{
  "num_hidden_layers": 10,
  "hidden_size": 256,
  "num_attention_heads": 4,
  "num_key_value_heads": 4,
  "head_dim": 64,
  "intermediate_size": 512,
  "vocab_size": 2048,
  "hidden_act": "geglu",
  "norm": "rmsnorm",
  "norm_place": "pre",
  "norm_eps": 1e-05,
  "positions": "rope",
  "rope_theta": 1000000.0,
  "rope_fraction": 1.0,
  "qk_norm": false,
  "attn_scale": 0.125,
  "bias": "none",
  "tie_word_embeddings": true,
  "parallel_block": false,
  "init": "uniform",
  "init_std_qkv": 0.0179,
  "init_std_o": 0.0,
  "init_std_up": 0.0179,
  "init_std_down": 0.0,
  "init_mimetic": 0.7,
  "optimizer": "cautious_adamw",
  "learning_rate": 0.0012,
  "beta1": 0.9,
  "beta2": 0.99,
  "weight_decay": 0.11,
  "lr_head": 0.00507,
  "max_grad_norm": 1.0,
  "warmup_steps": 483,
  "schedule": "wsd",
  "decay_fraction": 0.911,
  "decay_shape": "linear",
  "final_lr_fraction": 0.05,
  "batch_tokens": 32768,
  "max_seq_len": 2048,
  "doc_mask": true,
  "train_tokens": 320700000,
  "max_steps": 9787,
  "dataset": "wikipedia_en"
}
Each number is 500 + 40 x the weight over the matrix's rms, rounded and kept within 0 to 999. Layers, rows and columns count from 0. Numbers have three digits each.

# up: layer 5 MLP up, 512x256, rms 0.0707, rows 365-373, columns 0-255
# down: layer 5 MLP down (transposed), 512x256, rms 0.0663, rows 365-372, columns 0-255
# gate: layer 5 MLP gate, 512x256, rms 0.0686, rows 366-373, columns 0-255
up365:506479526468531496526554523465532540477513450536621556511435492460488578500499463529571510506513509431481420498523494530464484474481479481507526514517509538448543515539481503555480442486458532519421457560518462436533473447441429490490474501500484610581524463571448504396479558465534486495533504535474487450390484492483457514512483468455547520495441407536556507448471498504504473473427555496474436561518483460466502546515470497524494532560486446526442510499541480477500487550458440423440485517492449552522510468400438544508484411467485510520464521398526483462507481451552517474479486475535505541510490484472452437532471423532585440514552511519471459522479528463527494557410488561500645494455498450472514493530547498566531466495464462493552443386541458481503529512487501
down365:493533537496496440442497510494451582585474514474499472457534571549489548457538525532498511522495642449481480481561432421524525399497465504539490506431473468430505459518521575501567551561487546522521507442491489534540516505543520481582534516516523499513469525497576469471552509498444481468450468459515522479509517461475466452532477482577545462557460544519455503452565514510473537534504467589558469529494506551573449528464541483509544471459582544478564489479515544547510530466492484491520543492551479492448448513447507460511588540508511530551523542528490504546518480493478555556555462535448472520495504504554498554496560539469432481482529550479603478564541454454531530501556430468551532506460505479551501467452525481506505456506531488515499454468487446535443504466466444
gate366:397536576564506537514521425539462529503477518439473484575596539549486450396515576576468540477472487521528532548473541527467565453442575533482462525409467455600521526532459471521541487452540490495600568494461484522539540493475555448489484485502461504496514401502536495512456555481550525540503447445468495470509506485417520532461520505518526493496540468426520470543521491445554466483481544488523517506546521472553518539507477489532549595454543497579475547512440489517531499435443428448487536530582502586422527469529469449435505602434500441563478498452461455438490548487517422457463556461523493557500441511530495510524551496469508533542485513494477436515565590388549523533504514495521470383536521504470589502529534511523504474490517464550496493513481497535521530461562492
up366:479530511561500501489458351535597533499526549466447497563519525505512466465553486545529497580474540510544542499532515489463491561535521484533521472466554488526448516512508439424504476536516486489523451494516545526486491526534544522493475523529514542472409493455515552474581367508420528552468448510462468457497483518467499591492483504483550521477523459485540545548538498463497479521544556475513503519516536462518561491501521488407541484502447527495446556503431476487522493511475519456472555438655533581554543499455623556384501422488531454554487522468467494497469431517529463444507502521548511509421552435471455517482509393534454555494430572498492486447545502528453552474504548498506434494535485512486534547531511474472527492529536513554501459496527462498502511531532484
down366:482493505474424439507432556544358489479522539510540542468439521546528472450461489425551477487548456480466524517449474517537517616473501463424506476521509447534509533505495612569507517469458556558491376474475465542530521515554450457532493507433440509492480517496481508491486550492598575491516563540514459480461466457521473427459492514415527494574510557524508530456518562451427522515489508413513435476480489477534490521470484512440527551406446499530528519444559618499469535519540502524524523554452543452512517409491504520508535478500519568449470455573491500506466442443432539484478537519472489522550481559447569459507471544559526507516541505498505515550379505491499392495471505537535492477473490479576484441505495444543487486508491506454498448551470493445490479554450494
gate367:479450578521469450466464542490449451509516505387482556547465571448520503446573505536460581542498484508503559440481456506521489540512489513503595475513419543517525518496527515552517454529561429494524444501475521548499447471462466438458451522528504450448513544491475545497522532456542455414430458480538504512468512505466536544513522490465605441512492547409475554483477489430404502484471454511496500524438541531424414514538522483584484516377522464438523482493496505498474441478466406507512506468538437484494446523492471502514523553527511544487513440481479512516476471464549535525427524519511474438480493483475522533451470551437476502492450501525461449433512435454524531483530459543472503555524424485587477501517513579484582551459482530534464451496473489560464527497492497
up367:491507483463468446428479505411484480431488450549556538533577419465548499533464564462447502458483532513466443607509540474573532526450483491556473533546484509551526448464501523491487494453513513538479498437487506417466547472446496490543576450509484485540508502495530535500494451498513473507492573525526486455509455455518472429540510479484469583514513544483525420495533495515555522521484510484513458548509479511468525460479487505477521604534546519528517456533422488483491513493492549593494509544474507532459536570532514455442530479390478543485449494441452507457532518385471567480534461467516573543507510569460438460511474464531457467506506452507523471542507532522568541526506504502481538504512477523446537478514542489464477479518554463489545516503454480572497512487461540
down367:501474494487504514567499554525489541515508521484465514457486546485448462513472469507508459573529459492471486522548530499465478404514432484462470453492499453415418522580526515511540508481497533547515449554486463588483471513486544481499413408443551501466497565522500467527477489451484505509491505395514494531457499555501505630499540530532492391496481451481545518507497478481466524445568483497492475488440495508509448495521534538529430456427502430499535487483486558548477503501566452452604473492465505516522435476470492513529516500526542510509465507518474528432526533444563446496502504575479464448495436453505524527469441546530612481540523553436524494429472485472543471576460513533544531486444477489544516507517556540519494568492470531502512498460498554470504551501550475
gate368:470479474522446472464515462519517518524389456477442432495577496467452493466452512469426489519494458508425509496453538587515500462531509509472440595527459499543510547471509526483454490493490519496459550509458484512485581428552505498476425450506474457438497540513509474517519526428573557462470485488541526494422518479523453508453603501488446490497508537482543533583481524445503479510412480587481460490533414524582510491506500526565519580460492479503481498538480558494535455495524437441463457470513493479465482450524536488452525470438548442421514550441496557492500450477477575515536494421472510413457486454546504494476472449540493479450447489491490491511498519491502464414503508500514449505406517532460567475488432471506465492508421525514506495507484516553515544535565500
up368:510574502506510444583460524481494376492523557471504533527443466535521568499466478445536556541519435521429481468463493530534517505628453470496463546517486541439515503500503546466449515509467505542550525450451458492501559423532591476485575488539513476500493463485590488526459455494520571515517620490485498484514463614516516576462466415539359464569447474472513482498483485465479475609513478504474503451471499468468514521491457455461471542478496465550480545534543443564444500518469489514483491517534498456498481504496510479462560458595532541510518459477491533495509567490449504454482536524504515513487556410440523512446532511526498491538427464511387504428535528552534556505579504514455531534450474520461568555580555504552454500450535476475511489506442494495550516617472502
down368:494435529503468608445573500467474546536464539540494495526510490494541544528430486495487478445489543476563572564556462443468449543515539446489503439533537443489484456512513506467539484446447513441487527543503557563511515510515538515466422516528526539528515455442523520445536579487503448474497510594489439507509543503536494499559513545530452459546464508472390491541410489560495450531529510488478445480503527536477519485440475490509499527536459584475510509419461513543532583560434535506501477442488515544462503526537566434438455532530490480592496531520495518533572500470449458515505497534474502554550412568577526466490486418472492507548573497414579493501469549545463458544491455487471448544527549481375445511472451449514516527482430496522567484461467434478503533426482484
gate369:492453520495471465484515471503409514505416527459504490478521511495514483531469525552612480486484486513577536519490436550492512461482497548508552535509517485560489535487516414485549476512519523487483486553443486538484482481567439483500445541498457503418492486524512408532430564531500557504491510435502639552527517512415469558485430466478523499499503492484483504527449529491513539485502542493536466466490524449479524602616566486500428496469495512448558525488483538479481508580514441455476489465463622519452514446443529510482540498394468508479500447446467533435469409500485529508508548477503464441540497576518502604539441438544555494502518482427512528454469529459390501479472479528483484545487530429516483468578454521549513473513480543451533509507449548433489516529446445
up369:402523518477535576487482512541564427422503456469528515509525521458525427467522538506466588482490541500546436543521462528507491503562536565456505485566482579426544487514495507451449517497476488543579514470498575465458477508473573514454526501454535435467547514420562545449460450566474494508499543498524542540501435522451493425531453438404513479527518546522524541439528464518349538523529491527511542520567509460537558460515504522500393464574530496458468438498500464495552549468529512459517554486492538475518507592613530563536512469519458449483534535498514579553526597483550525567522524555456556486471546456583512541533521445481519515525516564435487527472574505473546452480500539517452450480452584440537442523491462485443523565541505442495498521496503452564478482501520507
down369:550479477519496470458528538431482499504515492521501485483492478565448492516526526520553447465528477420475519521469556506507519427572444481469452547554500491495481474486492506556429497519525471493405400550502467486482516536542481502513468564576486503431493508475448475524519515493426503535471441531494491456450516491484472522529480556530583472414452456483472412518458554566480552497513544554455519433572483421564531585565476522460558531441480453516476575484415607458510421526481518508492538522434483513488504501491455576556540495476534461467463522462385498476476483560509442486486490586557446491563513592475491508527567472432484633491544503472514498512522424516484465481495445498563521460535425493513550551433499478497563423513431462446431571497532501445474430528453484
gate370:528426495482466412478514494471520519544470561558484487569543478528571417486557485527538465491496457581507545542486554445528516385517513583487533528531494459462505496484436559506577472455617546465578536528523536465534513577477470517514449536555504510532482502432529531578525505496504456522538462430545555481517560418449413506540511568529469431439497456568458520500489512543523536519543457529553525458422517469473529514480538470482507487524495519519443472479540493466503462422462533445456463488479453519490458541591512494415475490510508531476483502516492486522492465509558564558508473533513512450505489437517476554527529506570510520481561439517481397482451499492503477477482440483426516487479466450493508569443529426572556462490500481552526451446438472524459530481596438
up370:485491492508445487548520593547415492457519545463488513445498470479448545492436481454525500546559551441612501501547506536534502481518446452507392528477557465525599511448457535473494500497472558501480466473493572530395552436466583450452503547526540548466531554552527500496559458524516407473455530506527487539457491544461469554450510452518546603553529539484585509449512483489477460452548468555463500444542548536574453521518406506517490517531489509524448506430525480534454543496565522534487521509432486500486498522559498552480557506477508578511513525514530494472459517511465465481519556516514464390495448452405417487506564488555548570513453441557475561490550518543564562523499545520519552494525509488470528511681465502525468593504545545515501440517528491532546478455519510
down370:499450509397471543577558499544462525555549563488523538460447563556496522503515447485459430415439474520491518451509507521493472394410449555444471487525513532469463556599496540512595467491498431574466450586491558438538418564563506503447527521490427477518509512461447492553499451503473507496481483460532488461456522494438410441517496504488523456524503455495491497494564464496534514464504426535499509514556432494467532471439487480514496507469442583588524499473507460483467519507457510471520552508455491504499510579549441442465500474547417535576571528584515476454505485498431508487441459509435418496423510491490528449499535474557548480440514559540497517466491512507527471442453503499479565563538430553523481514439526495526470463585540446504480545470491496525469426585495525
gate371:488461486514483506539563417551446512488457514514491461533593517555457487451497486482508486453523507468525489496475595544499488459502513506493497566471426510430493471503445539521470494469526455564500496467511562592486582455544510533482467461553514539490465471508422525550522507520476554465509424471503429574462517551486459572553561497517505546508416501459560472517519504460511500474483460490467553481587525444432608509514446477491551523471449492505477539503457548476505447587434481448415452489497494460463504484525477488505562539579496530422502537478485447526487430597504556473525545442543504549542484516481440558576536499451456537436492506536523533514500541481421501461526522447485490436459554514489487559403467496494473490475602452465460522501509497485482493522557478
up371:461496488515503433480537604490566498453484478518525455493495546482457535454487493444456537485501493476445468491504415493511445495468509589498494534489531489466469522483474478504442512511454514559504589504464465499468492573468445550548530459465420433522524530534561496565494439532549447443496480533487496545449549467380507468429531481547505480434552515536474490489513502525489467480511506598526578501466435559512509504532502546565495525540482489544468483484456555507525613501556506485473530537549463571516487488493512522527455499440451479490472516477494494384492471487560539526458531462485553504507503527460454487530518560555534518471525563476456483506474455514478533543488521457494531520496463539528570560509501430512540498544441448583508526547549511545454489473570536
down371:497488528559518479483475454520447510481556490460555545571507429450488479484440485524585412479508422525538443506432491514454508499527496475560540505489504484514520492581551526504475537472620525499490480493494519534520535531546572432540426484532509559466499489464410545507533490544448504532462498420439494442486504502502468575505504473542530468539545538464537533539472567528473508618472489493404523467489525446564511541489547467480492519489511417417480509475548442417436459555497564437486446566421500442514462447487511430500496464507498513558495509539536447507535551587532460488481538508487460520529623455512466491410500444535400512551533495482523548440527558507475543517515483461464481471470524511518512511493525538452499480494505437480510489495488432460472399469521511
gate372:530492571509506488480520507466486470439523562465551524480519552454510494482488567483463529468513393523458520505529514559488550447483474440473480482480501513477450507568556507495551534453475567530469524538470434571479423462511472559444526432514448534470544478427507469474503494439534515512499501462560473446452507522533506505506480494530539409527501441497519537558491450490438475546502520470505528465519506508486487582517514497565482508397445625522505472476510491539533460549510505522433547491531490443454473547555469497514502517436568521424466476539437478508470459511442539422532539535470502481491511474462577503398488564413494457489488499539515430474471521558462478572588411484559468474481465520478418497514501510496440506561559552516495474501522517506462458513554519
up372:504538531490519566560482421546528480522447557561450544537514510493567541539541453553471460488507479523456464460480577505514480508496551463525433536475505541444506500439473530474476515495476425499529482497511516515530506485467464534453476487441563518510455497504457507494477562518456540466521477499549486547591539547497526588456528489508482470444490538501492551615545486430481477516432488511492519520535549494467408519466507459425514590501577424506472500485422509476512435482467503531471500455431468549479554497413529550551543452465487469531460506473539483445478529497518546510484535434498502456493496496510463529496448547533381506458438488525526414545499481518517465436511438491489474484554490528543575520483469449440409556449504492548478450499526572475495533501476409
down372:519521429476479534485571512474404470485433553502481429512404494539496496543587519456402535472478500447489546437507527445538456541445470513453512412535548448564435425482574580506552499462438453407463444535496544494560487462538426524477486478494401527518575537498479458480495490531497510468444532554550477458444434487528474525461536490509492496442493482487497486513460508535514566504513551410523464468530563491534531442536513470488435447493509499486504478468487487475516545525530464536512532354531487526579548465504522488460486512455455501518578462500523451496585456487504520446547466457502440520493458515514466415503526570468588440407453563488523544482520469436509483510490415487514509514548446547481407476524556524484475529513491527510476524495489475487502469477485494
gate373:505557562446440563532580557456493526521483462467542509556471483500487427493525429539503482436484467495482518519534469485421418461530510512497496497469481556433515512494559508543498457526464582547536449483509534550442517463581510440526495503440490505535479553548527483513494543493508507489495549453525488502612493512503511447520502455531492528429562469537571518496446510463561554422496527485576488468520483462540463553575480503534379523584475507568505510497461542495534506479505505487532424562496493563468478447423491487449477474498480578513535546419536530469397493468548581490574496497474560467505538487481553517478527539431527580520543492486493554540539437521519494488499472529533571539474457498469522481529490612568517548491547556468559486511489454489502492536466553
up373:522508537480441500558495522503472519435597495447523536445483480538491490562498451598525531488483465511585550483439473455454476527570500454461459533494494499500558431528580484513421444523508524490475460452442541529502483474516465450585465428464510489481589530547456417487472417572492571479551488470531544538552505549513524474482458472492630542460496528480468439525512516527489504536391469497487518443491487480461498463520513528556460471541507498504510457515550488499429527493509449491457482486487491517445485494503487499484566470527513467511549533482541534542437519526468513483544567569542504497564490498466515489531490451517492462459507426488545462496457407453538489466506456535388495551467495530499489547548494572529481468594459493393499406515470587428528484509498518